Weights of a small transformer language model.
Training: a variant of SOAP for these matrices, 1891 steps.
Each number is 200 + 20 x the weight over the matrix's rms, rounded and kept within 0 to 999. Layers, rows and columns count from 0.

# down: layer 13 MLP down (transposed), 1024x256, rms 0.107, rows 89-106, columns 0-127
# gate: layer 13 MLP gate, 1024x256, rms 0.114, rows 90-107, columns 0-127
# up: layer 13 MLP up, 1024x256, rms 0.117, rows 90-107, columns 0-127
down89,192,179,227,192,209,185,224,221,227,246,205,186,197,209,187,205,209,231,185,161,203,153,188,210,185,194,204,193,188,226,210,216,202,201,216,183,194,228,208,214,175,221,207,205,226,192,214,175,234,220,187,222,189,199,217,179,203,219,213,177,209,205,212,167,221,213,202,194,205,194,220,195,188,234,224,193,212,220,193,193,155,213,184,193,223,205,171,190,204,213,183,216,199,215,233,172,248,143,205,202,156,185,216,191,211,202,172,189,210,207,181,208,171,191,172,210,194,223,145,196,185,201,182,180,178,215,197,197
gate90,220,204,193,174,174,212,188,205,191,197,217,218,187,195,230,214,170,171,170,197,210,192,196,166,191,208,207,202,214,152,211,224,165,202,168,211,176,173,234,189,163,203,226,196,212,194,169,221,204,155,214,167,193,174,198,197,197,183,164,193,179,214,230,236,207,186,202,236,214,204,201,220,201,195,211,213,198,190,216,175,213,201,223,187,207,194,208,193,212,198,178,183,166,186,196,221,184,195,196,196,190,192,265,168,189,214,235,222,194,236,219,209,191,177,214,181,189,188,201,207,201,164,216,216,187,231,165,198
up90,198,212,216,247,202,186,201,203,199,190,215,222,172,199,210,136,182,216,200,188,179,198,186,220,177,199,199,199,222,181,214,208,196,201,188,173,179,209,180,225,170,209,206,158,197,220,198,186,181,200,188,189,214,178,157,159,221,191,242,190,188,190,201,198,201,185,194,218,167,204,201,213,189,188,217,207,191,193,200,205,195,224,181,195,181,213,217,210,183,167,173,184,229,205,202,196,224,177,213,180,222,185,209,195,238,218,221,165,189,206,209,193,185,195,215,213,189,194,228,176,181,197,186,230,196,198,194,235
down90,199,167,220,216,207,201,230,200,194,198,197,213,186,235,192,219,202,219,174,189,216,181,203,173,227,171,200,223,193,160,173,194,193,182,201,181,214,179,238,184,191,179,214,224,223,235,199,198,197,210,195,178,207,219,207,221,199,223,181,194,231,230,193,196,218,184,202,158,181,167,232,154,175,201,201,201,206,193,172,195,171,196,193,210,189,178,209,231,166,160,238,191,191,189,220,160,155,176,237,183,210,198,205,209,236,195,209,192,196,222,188,213,190,184,200,222,205,162,187,192,221,231,212,179,205,212,244,202
gate91,193,242,172,202,220,205,214,189,214,183,176,159,207,202,173,214,189,215,197,199,228,178,219,227,214,195,206,210,216,212,214,207,206,217,227,247,206,238,211,215,197,203,178,171,203,212,198,196,207,186,195,246,178,178,208,224,204,168,184,198,180,193,181,182,199,191,198,236,165,182,206,174,217,211,233,180,221,219,203,224,160,166,214,170,185,227,207,183,188,245,201,256,185,209,231,183,179,223,219,174,226,248,204,177,185,217,232,216,203,202,203,196,226,220,204,236,217,155,187,229,148,201,189,207,230,155,185,198
up91,203,179,170,174,200,197,201,235,217,228,145,188,202,217,170,182,203,212,210,171,222,176,209,197,219,221,168,189,189,225,220,185,190,214,197,165,193,173,186,208,234,192,208,189,182,216,206,230,177,178,225,189,192,197,232,241,217,173,208,196,241,161,214,205,211,214,228,180,207,198,218,210,172,192,222,200,207,213,175,177,185,199,183,212,186,184,215,238,210,187,234,174,229,237,212,194,206,202,206,199,211,177,192,221,198,209,206,177,250,254,210,201,172,206,218,205,174,202,189,157,213,194,203,166,177,174,199,223
down91,164,216,210,190,192,211,186,219,210,234,202,195,190,195,179,217,212,183,201,204,196,167,198,190,210,180,199,135,190,188,171,216,181,215,206,204,166,213,192,233,220,199,193,184,209,166,206,199,212,222,178,134,185,160,187,236,217,169,205,194,165,207,200,195,191,198,205,198,230,205,178,218,157,186,180,192,193,198,185,166,190,226,167,224,197,220,199,171,204,186,218,165,220,196,183,217,207,238,209,215,196,185,225,193,183,192,178,209,201,184,194,196,198,191,189,165,198,182,194,160,183,235,255,202,206,178,217,191
gate92,224,166,194,190,221,206,179,221,199,231,226,185,187,218,207,217,213,197,186,179,188,182,173,181,188,234,193,177,204,220,200,185,166,195,218,177,191,207,179,174,248,221,208,201,205,239,206,203,210,221,232,197,203,215,176,183,197,157,185,240,210,218,188,233,222,235,203,192,240,222,184,221,159,233,205,222,204,219,226,190,188,188,195,248,169,208,203,194,207,189,179,179,219,208,217,201,257,227,227,225,210,185,167,228,228,209,194,202,207,176,195,181,185,167,221,195,184,209,177,226,183,178,199,216,216,176,217,190
up92,214,217,197,195,180,201,232,241,194,220,215,189,200,211,220,187,215,187,206,200,176,167,192,221,174,215,216,225,213,177,218,186,194,212,234,227,192,193,175,185,210,190,199,168,210,157,227,222,205,185,225,194,175,204,210,172,177,233,202,200,189,189,227,203,217,186,245,177,197,197,191,243,197,211,206,177,210,216,202,192,186,212,198,202,196,230,190,203,155,219,209,213,239,199,175,205,193,215,184,205,195,177,189,250,169,202,244,205,164,168,204,202,190,168,197,224,203,220,184,161,162,173,189,220,198,160,180,203
down92,196,188,210,168,165,199,170,200,197,202,184,225,193,229,203,186,197,190,173,177,207,139,214,159,196,207,200,229,214,208,170,171,207,191,228,189,187,190,203,200,212,212,233,181,211,194,174,221,164,189,182,242,204,197,230,189,174,203,206,210,215,163,224,211,216,181,159,182,233,187,174,205,185,192,229,196,197,171,176,207,195,185,206,195,214,205,185,195,249,169,218,211,200,204,178,192,215,175,211,199,151,195,211,232,239,192,173,222,237,208,215,209,203,176,220,213,197,188,197,184,181,199,209,201,221,197,184,190
gate93,221,164,200,217,176,168,186,200,235,195,233,236,187,254,170,207,204,197,196,207,172,220,211,195,198,221,191,215,199,206,206,211,254,189,204,204,193,202,208,189,195,167,172,216,230,185,192,190,173,192,228,201,191,195,173,175,211,175,223,192,218,195,169,205,208,216,184,247,219,200,217,221,173,177,186,220,174,177,202,181,211,237,189,196,186,189,205,172,206,235,193,180,231,190,205,192,182,221,169,200,218,194,202,222,204,221,181,204,205,174,183,174,191,216,209,225,213,202,216,184,230,192,185,224,206,159,194,236
up93,163,185,223,203,202,177,195,188,176,223,219,188,229,179,192,204,190,213,237,204,194,209,186,196,180,193,222,225,187,218,209,213,207,203,203,205,223,176,198,190,222,197,225,195,166,181,212,196,196,169,160,197,206,195,217,182,227,226,169,205,225,213,207,152,181,209,188,243,202,208,188,211,136,178,208,192,193,190,178,164,227,205,219,178,200,232,203,215,168,242,190,205,205,235,205,184,191,169,208,196,194,188,197,235,196,225,202,179,194,191,209,181,212,190,215,191,167,175,197,230,179,198,185,196,219,219,182,229
down93,199,203,229,207,171,165,211,198,184,202,189,226,189,162,185,191,173,222,215,200,190,179,201,194,198,200,228,231,226,180,191,222,188,174,207,206,160,194,216,190,208,209,212,181,204,170,210,169,190,184,183,198,210,183,206,190,202,223,209,205,190,184,204,190,218,195,188,196,213,201,207,179,215,205,211,209,207,219,206,199,204,182,124,181,215,195,174,217,224,167,207,205,170,186,188,216,207,178,162,197,210,181,208,186,219,205,232,220,223,211,198,179,186,183,192,216,221,194,214,191,232,212,196,180,180,197,204,207
gate94,213,169,206,211,227,194,225,183,198,201,187,210,204,219,191,222,152,221,171,201,212,159,198,226,178,175,193,226,208,215,161,221,205,203,193,229,177,168,218,211,170,210,200,190,195,207,178,181,204,200,185,195,206,204,234,206,190,208,217,199,210,192,219,206,191,194,205,192,199,205,213,186,189,209,235,185,229,198,191,204,217,190,183,225,176,202,204,162,236,206,223,210,238,187,177,182,225,226,237,198,186,189,199,216,172,199,225,204,180,207,170,229,177,206,194,184,211,207,169,162,202,218,214,203,198,188,200,201
up94,232,186,220,181,203,177,217,240,198,217,231,189,165,191,198,186,193,210,178,220,182,181,203,214,206,197,203,223,236,195,207,170,200,201,186,193,219,208,211,197,228,166,209,211,201,195,210,213,194,218,206,185,147,210,182,189,191,256,222,217,202,212,175,212,178,230,175,180,197,207,231,191,188,214,166,215,157,212,215,174,213,208,212,199,215,211,192,175,212,186,208,179,229,211,241,178,171,216,203,181,194,179,181,177,175,177,201,206,197,197,191,230,180,213,209,220,214,244,210,161,169,231,185,191,139,222,210,186
down94,228,193,246,176,202,195,213,207,209,211,195,185,205,209,197,211,211,177,211,217,214,170,228,227,234,187,192,201,206,245,219,243,200,208,208,190,192,165,182,220,204,186,190,216,198,209,206,182,209,200,214,222,236,207,193,167,208,207,211,178,209,206,222,196,219,176,189,186,194,205,206,187,189,184,186,201,167,203,194,195,163,182,264,189,198,190,187,189,176,225,210,215,234,191,187,188,188,209,187,194,223,210,193,204,183,193,235,196,201,198,173,198,185,208,165,183,214,184,216,206,228,219,217,229,185,197,197,185
gate95,199,172,194,194,188,185,212,227,196,185,222,187,175,193,201,164,164,175,168,190,201,202,193,226,213,197,199,204,176,186,192,185,203,188,194,196,166,206,206,190,212,190,199,178,190,172,229,218,219,212,197,216,212,193,215,207,209,204,210,214,195,220,187,193,182,209,189,164,223,174,180,219,189,200,184,205,208,187,169,182,194,195,234,209,195,220,203,195,176,163,199,194,217,210,199,187,202,203,201,204,214,198,216,202,174,223,198,176,203,175,185,164,234,221,168,228,168,169,202,181,192,171,197,178,187,192,228,210
up95,212,203,211,168,199,184,212,198,201,212,248,242,184,179,206,210,173,213,210,213,204,190,210,261,218,228,213,214,202,196,192,216,212,217,185,190,143,201,197,211,217,193,206,212,175,192,211,229,194,220,188,200,194,175,165,194,205,219,173,209,168,191,198,203,219,202,178,200,202,204,194,195,197,206,183,196,152,193,197,198,214,227,170,218,195,216,196,187,165,201,215,216,181,176,194,214,196,194,158,176,225,226,228,180,175,218,181,171,152,214,184,206,216,208,195,232,208,189,175,179,154,200,207,219,215,190,209,195
down95,228,190,196,222,199,177,213,180,202,163,178,191,180,190,194,212,208,226,215,182,224,195,193,209,174,175,202,165,189,198,246,197,152,202,180,224,208,197,181,205,203,214,227,189,165,163,218,208,222,190,210,220,187,219,211,193,212,240,226,216,184,236,201,206,181,211,199,164,240,235,165,204,196,203,179,225,177,238,236,200,218,207,210,231,210,211,200,171,225,237,205,168,176,208,191,225,206,200,201,203,229,221,191,226,222,216,225,163,230,236,172,196,209,197,225,199,219,197,225,205,227,201,150,198,189,175,180,199
gate96,216,223,236,228,190,208,219,194,198,199,181,198,153,185,195,177,177,183,169,203,200,172,210,185,198,205,214,200,187,197,172,217,185,224,203,168,189,192,200,183,223,198,208,201,186,201,216,240,212,169,202,235,196,209,200,217,190,181,193,182,187,243,196,203,205,196,209,224,232,220,185,197,215,219,186,192,212,188,160,199,219,189,203,203,244,224,204,190,225,180,183,214,217,222,218,194,237,177,212,205,178,197,178,193,228,197,195,149,185,223,220,196,213,171,177,219,250,195,210,217,179,222,193,214,199,185,214,182
up96,211,210,218,169,231,164,200,176,187,222,208,179,187,202,211,188,211,182,177,191,203,201,192,210,169,180,194,193,188,210,195,178,224,224,228,172,188,204,178,209,179,217,203,209,175,176,230,173,209,227,195,227,177,207,193,183,260,191,204,230,200,202,196,178,187,218,167,210,217,180,218,200,200,187,199,195,183,203,187,185,220,231,190,183,192,202,217,213,199,182,209,206,238,192,241,175,207,220,175,197,215,204,201,212,218,202,186,185,218,200,177,183,200,191,206,222,179,211,169,201,185,218,213,198,195,213,177,172
down96,201,152,190,212,226,178,140,191,195,203,214,227,199,197,194,211,196,184,234,226,215,213,234,203,175,207,181,192,182,207,180,189,196,173,235,184,208,166,216,212,234,193,194,211,207,208,184,219,207,203,224,195,200,184,200,207,197,225,221,179,213,213,185,213,169,215,175,200,192,181,219,207,223,248,216,213,206,200,215,198,203,166,210,208,231,203,207,199,233,173,200,209,201,188,205,228,213,213,202,163,214,186,197,176,206,199,197,217,171,217,224,210,193,198,188,201,234,191,204,172,204,193,187,217,193,224,214,206
gate97,213,185,202,217,202,188,196,183,214,166,188,210,209,201,206,234,190,221,167,222,237,191,182,219,204,169,218,204,214,171,197,205,202,202,189,193,233,204,182,190,235,148,192,168,222,181,177,162,192,174,233,190,193,206,210,225,189,244,209,220,224,173,179,215,174,207,204,216,188,226,228,205,218,208,209,197,198,203,175,202,227,194,167,167,210,191,204,171,172,210,214,172,236,216,173,200,240,214,202,205,191,195,181,209,212,172,234,206,156,195,184,194,223,214,206,213,174,193,245,216,213,199,224,226,187,207,209,223
up97,174,177,189,207,208,202,201,203,202,182,217,222,216,183,224,168,196,165,199,196,202,256,186,152,191,223,200,200,169,152,228,198,175,193,206,196,199,222,202,199,180,190,184,235,233,190,201,205,213,195,206,172,194,232,209,187,139,194,179,203,213,224,195,156,181,167,179,176,180,220,188,195,219,230,197,222,209,180,203,209,243,216,177,182,157,191,200,214,182,202,175,185,197,229,184,188,222,182,208,221,219,214,199,210,225,218,180,209,178,213,156,184,206,177,193,196,195,200,235,209,203,180,207,201,178,216,186,203
down97,210,222,175,201,197,199,206,210,198,226,176,178,175,213,236,208,213,176,236,166,221,191,201,202,243,191,213,161,226,209,225,196,185,196,196,169,236,203,229,219,215,182,217,211,155,222,162,180,189,177,188,192,213,197,213,158,206,217,195,175,161,177,205,237,202,202,245,174,191,200,228,214,196,197,205,176,187,210,185,182,225,201,213,170,225,192,168,196,212,211,194,233,182,205,164,230,159,212,238,217,218,186,207,200,192,219,199,190,220,221,189,209,207,177,185,190,199,207,191,184,220,212,199,177,166,226,186,252
gate98,208,252,213,232,182,199,186,208,198,206,193,209,211,196,202,243,180,164,188,222,214,203,201,182,189,213,224,191,181,216,198,183,182,189,198,227,157,222,215,193,194,168,251,202,188,252,167,254,248,169,198,196,204,205,176,202,171,172,193,198,209,208,179,212,188,202,211,229,179,191,184,214,208,216,207,201,204,214,167,227,189,173,183,225,201,223,179,184,207,203,180,213,207,203,174,165,203,194,189,200,169,137,251,215,206,184,205,166,184,221,248,242,189,188,206,183,208,196,159,189,190,216,205,203,190,220,186,230
up98,205,205,211,203,177,208,211,176,228,196,202,186,190,223,225,222,231,191,228,222,198,213,215,219,225,186,222,190,191,184,198,227,212,212,221,219,213,182,178,182,195,227,198,192,173,193,164,159,173,215,224,228,213,215,170,231,219,209,214,187,206,185,171,175,191,182,182,188,173,187,201,191,183,188,203,222,196,189,193,185,160,180,195,215,205,177,198,187,172,209,209,189,204,187,191,219,180,189,240,195,204,250,226,182,188,217,216,210,233,198,202,194,214,195,214,212,212,202,208,207,218,203,238,180,173,227,213,218
down98,204,200,213,151,195,195,198,169,210,209,185,194,173,211,186,223,224,191,171,183,218,228,179,198,190,180,240,229,182,168,179,191,198,224,225,226,218,221,226,210,183,223,187,229,214,229,223,218,199,186,211,215,232,213,221,228,185,195,210,195,181,202,178,180,134,163,190,178,195,194,219,188,189,191,201,184,195,214,227,204,196,214,191,197,236,174,196,168,222,218,191,196,191,191,168,217,193,215,195,216,228,210,214,192,195,243,204,209,197,192,193,199,233,164,198,239,203,214,208,221,223,230,199,208,184,189,223,217
gate99,159,205,210,196,209,175,207,201,172,175,189,202,203,208,199,218,209,223,201,160,193,226,190,193,216,208,172,222,217,192,213,194,145,190,187,190,249,159,230,202,203,162,198,190,206,189,224,234,219,210,196,185,233,202,181,202,225,232,196,232,163,190,188,186,191,223,217,223,211,215,190,198,194,220,214,225,210,184,223,229,199,221,200,221,209,210,178,198,240,219,233,204,233,175,192,180,174,241,158,220,207,223,227,213,197,195,201,231,177,181,196,177,220,217,182,210,179,204,167,231,171,160,173,237,205,201,209,179
up99,232,203,193,215,172,246,187,185,209,197,215,200,208,201,194,168,200,195,192,182,233,201,212,191,199,198,234,192,183,212,180,183,187,208,196,206,196,223,219,177,208,228,190,191,214,197,174,195,208,164,212,211,186,176,206,197,194,172,243,187,211,211,209,175,195,204,163,204,204,149,216,236,246,181,172,179,225,200,197,198,212,181,204,187,187,211,168,207,163,192,208,187,197,192,174,228,195,219,214,206,219,190,208,180,223,237,202,190,204,201,210,231,192,203,232,180,226,211,184,191,193,193,176,219,196,191,207,178
down99,188,185,190,199,197,234,223,246,208,169,220,188,181,193,205,227,208,221,182,208,231,164,153,171,216,200,202,171,221,202,184,187,195,213,252,204,226,200,209,186,196,189,183,169,198,207,213,214,239,182,201,185,229,234,226,197,236,199,193,208,200,177,220,191,158,172,181,189,193,171,188,195,196,188,192,213,189,214,179,221,211,142,216,206,163,233,218,231,213,208,171,223,176,211,178,185,244,189,204,199,194,163,185,200,181,201,221,213,193,210,209,198,166,216,216,197,213,173,181,237,178,187,194,189,236,180,178,211
gate100,206,184,188,191,180,168,198,205,179,219,168,175,206,209,198,220,197,146,180,185,199,182,155,158,193,182,168,181,210,188,204,256,187,198,213,205,185,184,199,162,200,174,198,215,202,190,183,174,196,228,205,208,198,216,208,181,185,208,192,224,192,183,226,233,215,228,184,194,175,239,202,196,154,192,224,206,219,201,198,213,215,186,179,194,178,179,174,176,183,186,188,169,213,216,192,190,190,209,212,173,198,224,185,200,217,200,201,200,185,218,209,213,196,212,178,216,190,225,218,170,156,211,206,221,222,170,191,214
up100,215,206,219,197,206,174,193,211,216,218,203,191,191,184,206,210,234,190,163,201,192,212,192,211,201,207,179,237,180,213,192,206,215,174,205,231,245,203,209,171,226,177,222,226,203,179,222,178,192,231,190,216,186,202,203,186,221,180,232,220,217,166,183,202,211,190,199,164,191,175,201,232,192,203,182,227,176,185,181,237,194,211,178,191,180,179,182,196,219,185,223,190,216,195,179,196,198,218,209,198,199,180,180,192,263,205,230,249,245,197,228,209,182,198,192,229,179,160,195,214,177,179,216,222,181,191,177,183
down100,197,203,205,228,209,218,231,188,209,186,199,224,178,213,176,191,187,198,218,220,227,223,204,199,182,193,227,213,201,231,167,199,220,205,199,195,205,169,167,204,218,200,219,173,176,197,214,197,178,173,184,223,184,215,203,183,168,293,232,224,199,206,213,201,220,208,160,204,193,223,160,183,193,177,195,201,194,207,213,185,221,212,163,210,221,205,210,211,190,205,225,224,230,224,182,202,212,215,186,192,169,240,217,184,209,220,217,196,204,212,189,202,183,211,205,202,192,212,168,195,207,169,205,173,192,227,209,198
gate101,190,191,192,215,222,222,224,199,215,252,177,206,229,225,233,203,190,188,173,246,192,172,199,230,205,191,207,179,193,153,197,177,237,191,188,226,190,192,164,243,211,220,228,197,194,205,230,212,235,241,210,196,217,194,201,172,213,193,220,223,219,197,211,189,232,224,194,158,186,183,191,182,196,244,234,186,198,175,200,204,215,184,177,196,198,187,183,192,179,209,180,222,229,186,204,187,183,198,192,183,176,196,194,194,210,196,202,216,209,202,221,180,191,203,178,199,223,230,172,187,197,227,189,214,188,205,200,189
up101,222,207,204,183,210,179,197,205,195,198,230,247,193,232,186,153,199,190,199,207,174,182,203,239,195,185,187,205,206,198,182,191,219,182,174,190,233,196,162,211,187,191,228,184,212,201,165,204,228,177,201,222,237,218,216,213,201,203,203,202,202,173,207,200,212,206,207,208,190,206,208,207,187,198,203,210,180,191,192,200,221,206,177,220,201,193,198,212,193,222,182,175,225,179,216,208,208,180,199,182,207,175,198,178,176,198,184,181,217,204,174,199,192,192,188,231,205,153,229,171,207,169,175,243,218,197,242,167
down101,205,208,171,219,208,195,205,205,213,207,207,196,181,179,181,170,189,157,191,228,204,166,181,236,209,202,230,213,211,217,220,180,170,162,155,193,203,188,213,193,227,179,231,194,208,167,254,194,173,149,201,225,202,220,233,224,203,178,207,228,203,166,160,202,173,193,270,171,160,225,223,202,173,196,194,215,155,192,201,196,200,219,199,230,228,211,197,172,211,195,179,188,165,188,225,186,198,182,192,175,222,198,207,224,228,186,246,168,157,160,193,175,218,228,146,215,198,188,210,211,180,220,178,203,190,217,229,199
gate102,208,194,184,217,204,208,173,190,218,174,200,201,208,218,201,207,220,175,187,217,191,216,186,223,181,210,196,221,207,209,188,236,215,219,205,176,222,242,184,235,181,218,221,204,197,210,178,188,186,169,161,200,160,191,204,227,237,202,208,172,228,223,213,211,235,219,173,203,216,204,169,173,196,163,223,247,216,203,208,197,216,189,205,170,210,213,205,204,167,227,176,206,203,221,206,200,190,221,222,194,173,203,178,222,218,196,203,234,180,233,216,194,193,172,204,173,175,210,211,204,178,236,169,259,219,235,185,248
up102,149,188,202,201,229,210,235,212,207,197,220,183,207,195,202,203,204,171,208,219,212,161,206,209,196,195,257,173,199,196,189,201,212,186,201,216,236,182,176,214,177,165,212,183,198,206,197,226,193,192,202,212,225,175,189,182,218,217,205,188,214,212,233,193,198,209,229,173,212,208,200,213,218,183,220,218,207,205,221,134,176,196,203,200,218,204,143,189,207,196,219,174,180,201,220,189,214,219,231,206,197,192,199,184,191,194,196,199,151,157,205,200,151,219,171,215,157,166,190,207,201,215,213,212,178,201,219,189
down102,174,182,239,167,195,205,210,121,211,180,202,208,228,201,206,195,202,216,203,180,213,148,207,189,153,240,229,210,181,216,213,194,230,187,215,169,207,184,176,214,199,152,226,217,193,200,206,200,182,180,206,188,207,230,219,208,220,188,189,180,227,191,226,219,171,209,214,222,176,221,194,183,210,217,192,159,192,180,222,198,211,205,203,206,231,171,190,166,223,162,171,198,215,200,162,190,192,191,172,176,172,234,176,248,177,214,200,225,187,177,234,181,208,186,181,203,213,207,212,205,215,202,197,182,214,191,198,219
gate103,142,209,203,150,234,210,224,176,204,226,217,209,198,198,214,224,226,230,193,206,200,193,239,196,196,194,243,173,201,155,173,205,203,234,194,215,223,194,245,204,228,230,208,233,227,212,227,201,212,191,200,245,225,197,228,205,183,181,193,214,208,213,179,195,172,192,180,200,242,217,197,196,148,206,208,226,222,195,197,230,192,217,196,179,202,177,217,197,172,231,197,195,226,198,212,243,177,179,176,178,203,183,203,201,194,199,231,243,194,214,188,204,202,206,199,203,240,192,185,222,164,204,221,213,212,194,200,209
up103,192,195,198,166,217,246,209,193,230,218,201,194,169,168,222,179,221,194,203,220,189,219,213,211,175,218,189,187,196,198,210,192,186,193,223,178,217,178,206,227,165,221,228,204,184,186,212,201,231,200,209,184,196,201,203,233,200,212,208,216,169,179,197,222,201,194,186,222,204,206,200,248,175,229,231,219,180,230,220,210,224,178,181,174,172,202,205,166,189,209,210,156,216,165,222,194,203,210,217,194,198,203,208,214,196,205,206,208,198,178,188,175,189,222,186,194,209,195,160,164,220,198,201,202,197,241,207,232
down103,178,172,196,203,207,222,181,205,224,196,191,203,238,201,186,198,165,162,197,180,175,198,196,199,223,178,211,198,204,196,219,165,203,178,186,184,201,233,183,189,213,207,241,204,155,190,201,200,193,231,200,211,181,205,173,168,183,169,168,166,201,215,200,213,225,215,203,198,200,194,230,189,192,219,221,211,208,184,202,186,188,232,238,201,178,172,170,192,171,201,190,196,219,189,211,180,228,182,184,222,203,231,179,210,182,182,204,200,217,184,196,181,177,188,171,200,202,195,183,244,205,201,212,186,212,241,225,225
gate104,200,189,211,179,192,203,216,154,152,194,164,183,254,215,216,184,172,218,182,242,212,218,195,188,217,202,202,185,195,204,227,187,188,200,236,173,209,190,218,202,200,185,184,165,197,213,214,199,210,188,223,180,209,220,212,185,217,185,180,204,162,185,223,219,224,214,178,235,181,208,198,214,194,195,184,208,215,192,178,188,196,201,178,245,205,161,226,198,226,224,177,229,187,179,282,174,145,191,244,180,207,186,185,172,213,193,167,255,213,196,179,198,234,196,197,214,229,215,204,163,177,190,195,178,188,224,190,219
up104,164,230,208,241,208,192,212,198,186,186,199,202,215,199,196,204,203,192,177,205,216,183,193,185,222,177,208,183,153,181,195,236,184,235,205,226,197,187,205,196,219,218,218,172,197,199,218,227,194,159,212,195,217,175,209,224,205,200,211,211,225,214,192,200,213,211,222,224,221,193,174,156,202,203,209,231,188,234,178,213,193,176,194,196,218,211,163,223,192,154,198,210,225,201,159,187,194,206,221,231,183,198,170,178,233,221,216,180,200,248,237,156,171,194,190,139,204,183,199,238,197,199,174,237,183,161,184,178
down104,160,192,212,212,200,196,201,222,192,234,166,228,180,201,167,214,205,218,209,175,200,219,211,230,221,200,203,188,208,180,194,181,206,206,212,193,209,215,212,190,225,188,207,210,181,216,197,235,207,192,209,213,197,203,192,194,198,186,187,196,219,215,171,197,213,226,198,194,190,200,202,223,203,192,220,201,198,204,204,213,215,152,138,203,189,205,189,223,202,214,245,193,220,193,187,226,210,230,241,204,171,191,203,186,223,221,201,202,187,196,185,210,218,195,198,196,206,184,188,155,184,181,196,212,186,199,189,201
gate105,221,214,198,229,197,189,185,187,222,182,178,216,196,216,210,230,206,181,197,220,226,197,208,217,175,244,168,169,219,225,215,237,209,186,190,221,171,172,201,200,188,183,227,222,202,178,201,206,187,229,234,224,205,204,199,198,152,224,210,231,201,224,188,210,234,249,205,221,182,173,209,205,235,213,211,184,199,229,187,197,244,211,214,211,187,152,192,210,202,194,175,175,192,198,178,165,217,186,192,197,187,204,198,182,204,188,165,182,153,184,206,202,226,175,198,164,207,191,190,180,224,166,227,218,179,162,194,212
up105,214,200,216,209,214,223,233,227,197,225,220,215,190,192,176,188,205,158,221,158,226,190,201,199,223,174,190,206,213,183,199,213,200,202,195,229,220,233,178,176,208,212,167,208,199,198,198,172,187,184,201,180,205,208,186,193,211,197,196,185,196,206,219,223,196,218,231,199,217,229,219,225,203,204,169,161,192,206,188,206,214,225,188,206,204,203,224,211,174,201,196,239,211,204,227,179,199,213,230,202,189,199,208,195,165,223,227,204,201,200,189,189,210,232,212,219,174,194,223,194,197,171,175,198,161,222,192,194
down105,227,199,171,184,221,216,187,190,194,224,168,196,240,195,191,185,223,156,193,220,158,205,196,203,200,222,211,200,188,179,187,165,212,199,222,234,197,235,194,161,197,163,185,200,173,188,192,186,211,228,182,241,211,233,180,193,223,198,175,202,198,161,209,172,154,213,228,218,199,180,163,221,181,229,185,195,186,210,209,197,200,225,198,197,242,225,223,202,200,207,175,180,200,207,218,181,194,204,213,204,194,200,211,179,211,199,193,214,225,207,207,209,220,198,210,183,219,206,214,197,192,220,195,208,159,218,209,215
gate106,175,199,170,224,224,174,191,229,206,199,235,211,160,209,228,186,173,186,194,204,206,214,216,208,218,200,201,227,223,191,188,213,214,175,174,214,192,200,183,216,194,226,204,218,199,216,171,209,197,207,202,215,197,218,194,180,214,157,230,219,191,166,180,228,183,191,193,196,187,220,208,200,196,166,201,217,226,174,209,163,252,224,234,216,170,188,218,221,165,209,215,181,198,230,234,195,180,202,195,218,202,201,192,201,227,153,224,196,178,183,183,181,218,178,223,199,172,193,188,231,214,214,221,236,216,187,204,183
up106,189,228,194,246,215,186,200,186,189,216,222,212,246,211,195,203,209,175,207,188,192,201,204,180,181,186,199,194,164,185,169,215,192,146,224,186,204,247,158,199,209,202,218,185,171,188,226,200,217,160,250,201,184,207,219,195,211,197,197,212,178,182,236,171,184,229,220,199,199,201,201,167,148,226,163,194,175,187,171,217,234,209,200,176,209,195,199,193,200,186,210,204,242,194,174,231,194,202,196,207,199,225,195,244,207,229,203,210,176,210,207,199,196,194,195,197,218,183,222,182,201,171,218,197,188,247,152,199
down106,181,203,225,175,193,212,217,203,184,155,212,186,217,210,206,244,219,217,182,187,217,163,209,217,207,194,205,154,227,181,209,207,204,171,230,224,194,195,184,233,248,186,208,216,239,179,205,219,224,184,178,186,192,205,180,211,195,180,201,208,192,248,217,215,226,195,206,227,207,212,217,186,170,181,202,197,211,189,200,237,196,196,113,184,225,149,195,201,197,199,207,180,197,152,233,190,206,189,182,176,222,178,218,237,200,218,179,193,215,183,201,216,227,147,220,209,177,235,221,176,190,215,230,206,172,208,198,190
gate107,227,195,213,200,230,203,210,225,168,195,191,216,183,171,176,204,214,187,172,228,210,192,216,211,197,186,204,201,191,175,211,231,224,185,230,230,201,178,192,229,193,193,205,177,172,209,188,209,218,202,200,157,204,216,199,218,160,209,205,135,179,216,175,179,184,231,180,154,199,223,200,199,181,198,167,180,209,175,196,193,186,216,224,181,218,181,193,174,192,203,214,197,213,179,188,205,228,203,246,188,237,219,216,179,202,213,178,174,157,162,192,197,174,258,221,207,153,219,215,190,180,194,201,216,206,186,214,165
up107,184,213,196,178,169,180,233,171,214,230,195,214,187,196,179,226,179,212,167,204,191,173,203,187,181,190,163,208,188,191,188,167,187,205,248,198,209,172,232,216,235,209,194,180,222,197,206,209,206,199,213,229,239,195,210,182,208,206,208,212,184,173,190,232,223,187,215,185,179,245,194,187,208,184,224,173,229,187,207,187,183,175,222,233,169,229,167,198,195,250,182,226,194,234,185,187,157,221,213,237,186,173,199,176,229,177,185,202,240,204,202,223,186,203,185,183,199,226,199,218,178,197,199,185,213,204,208,190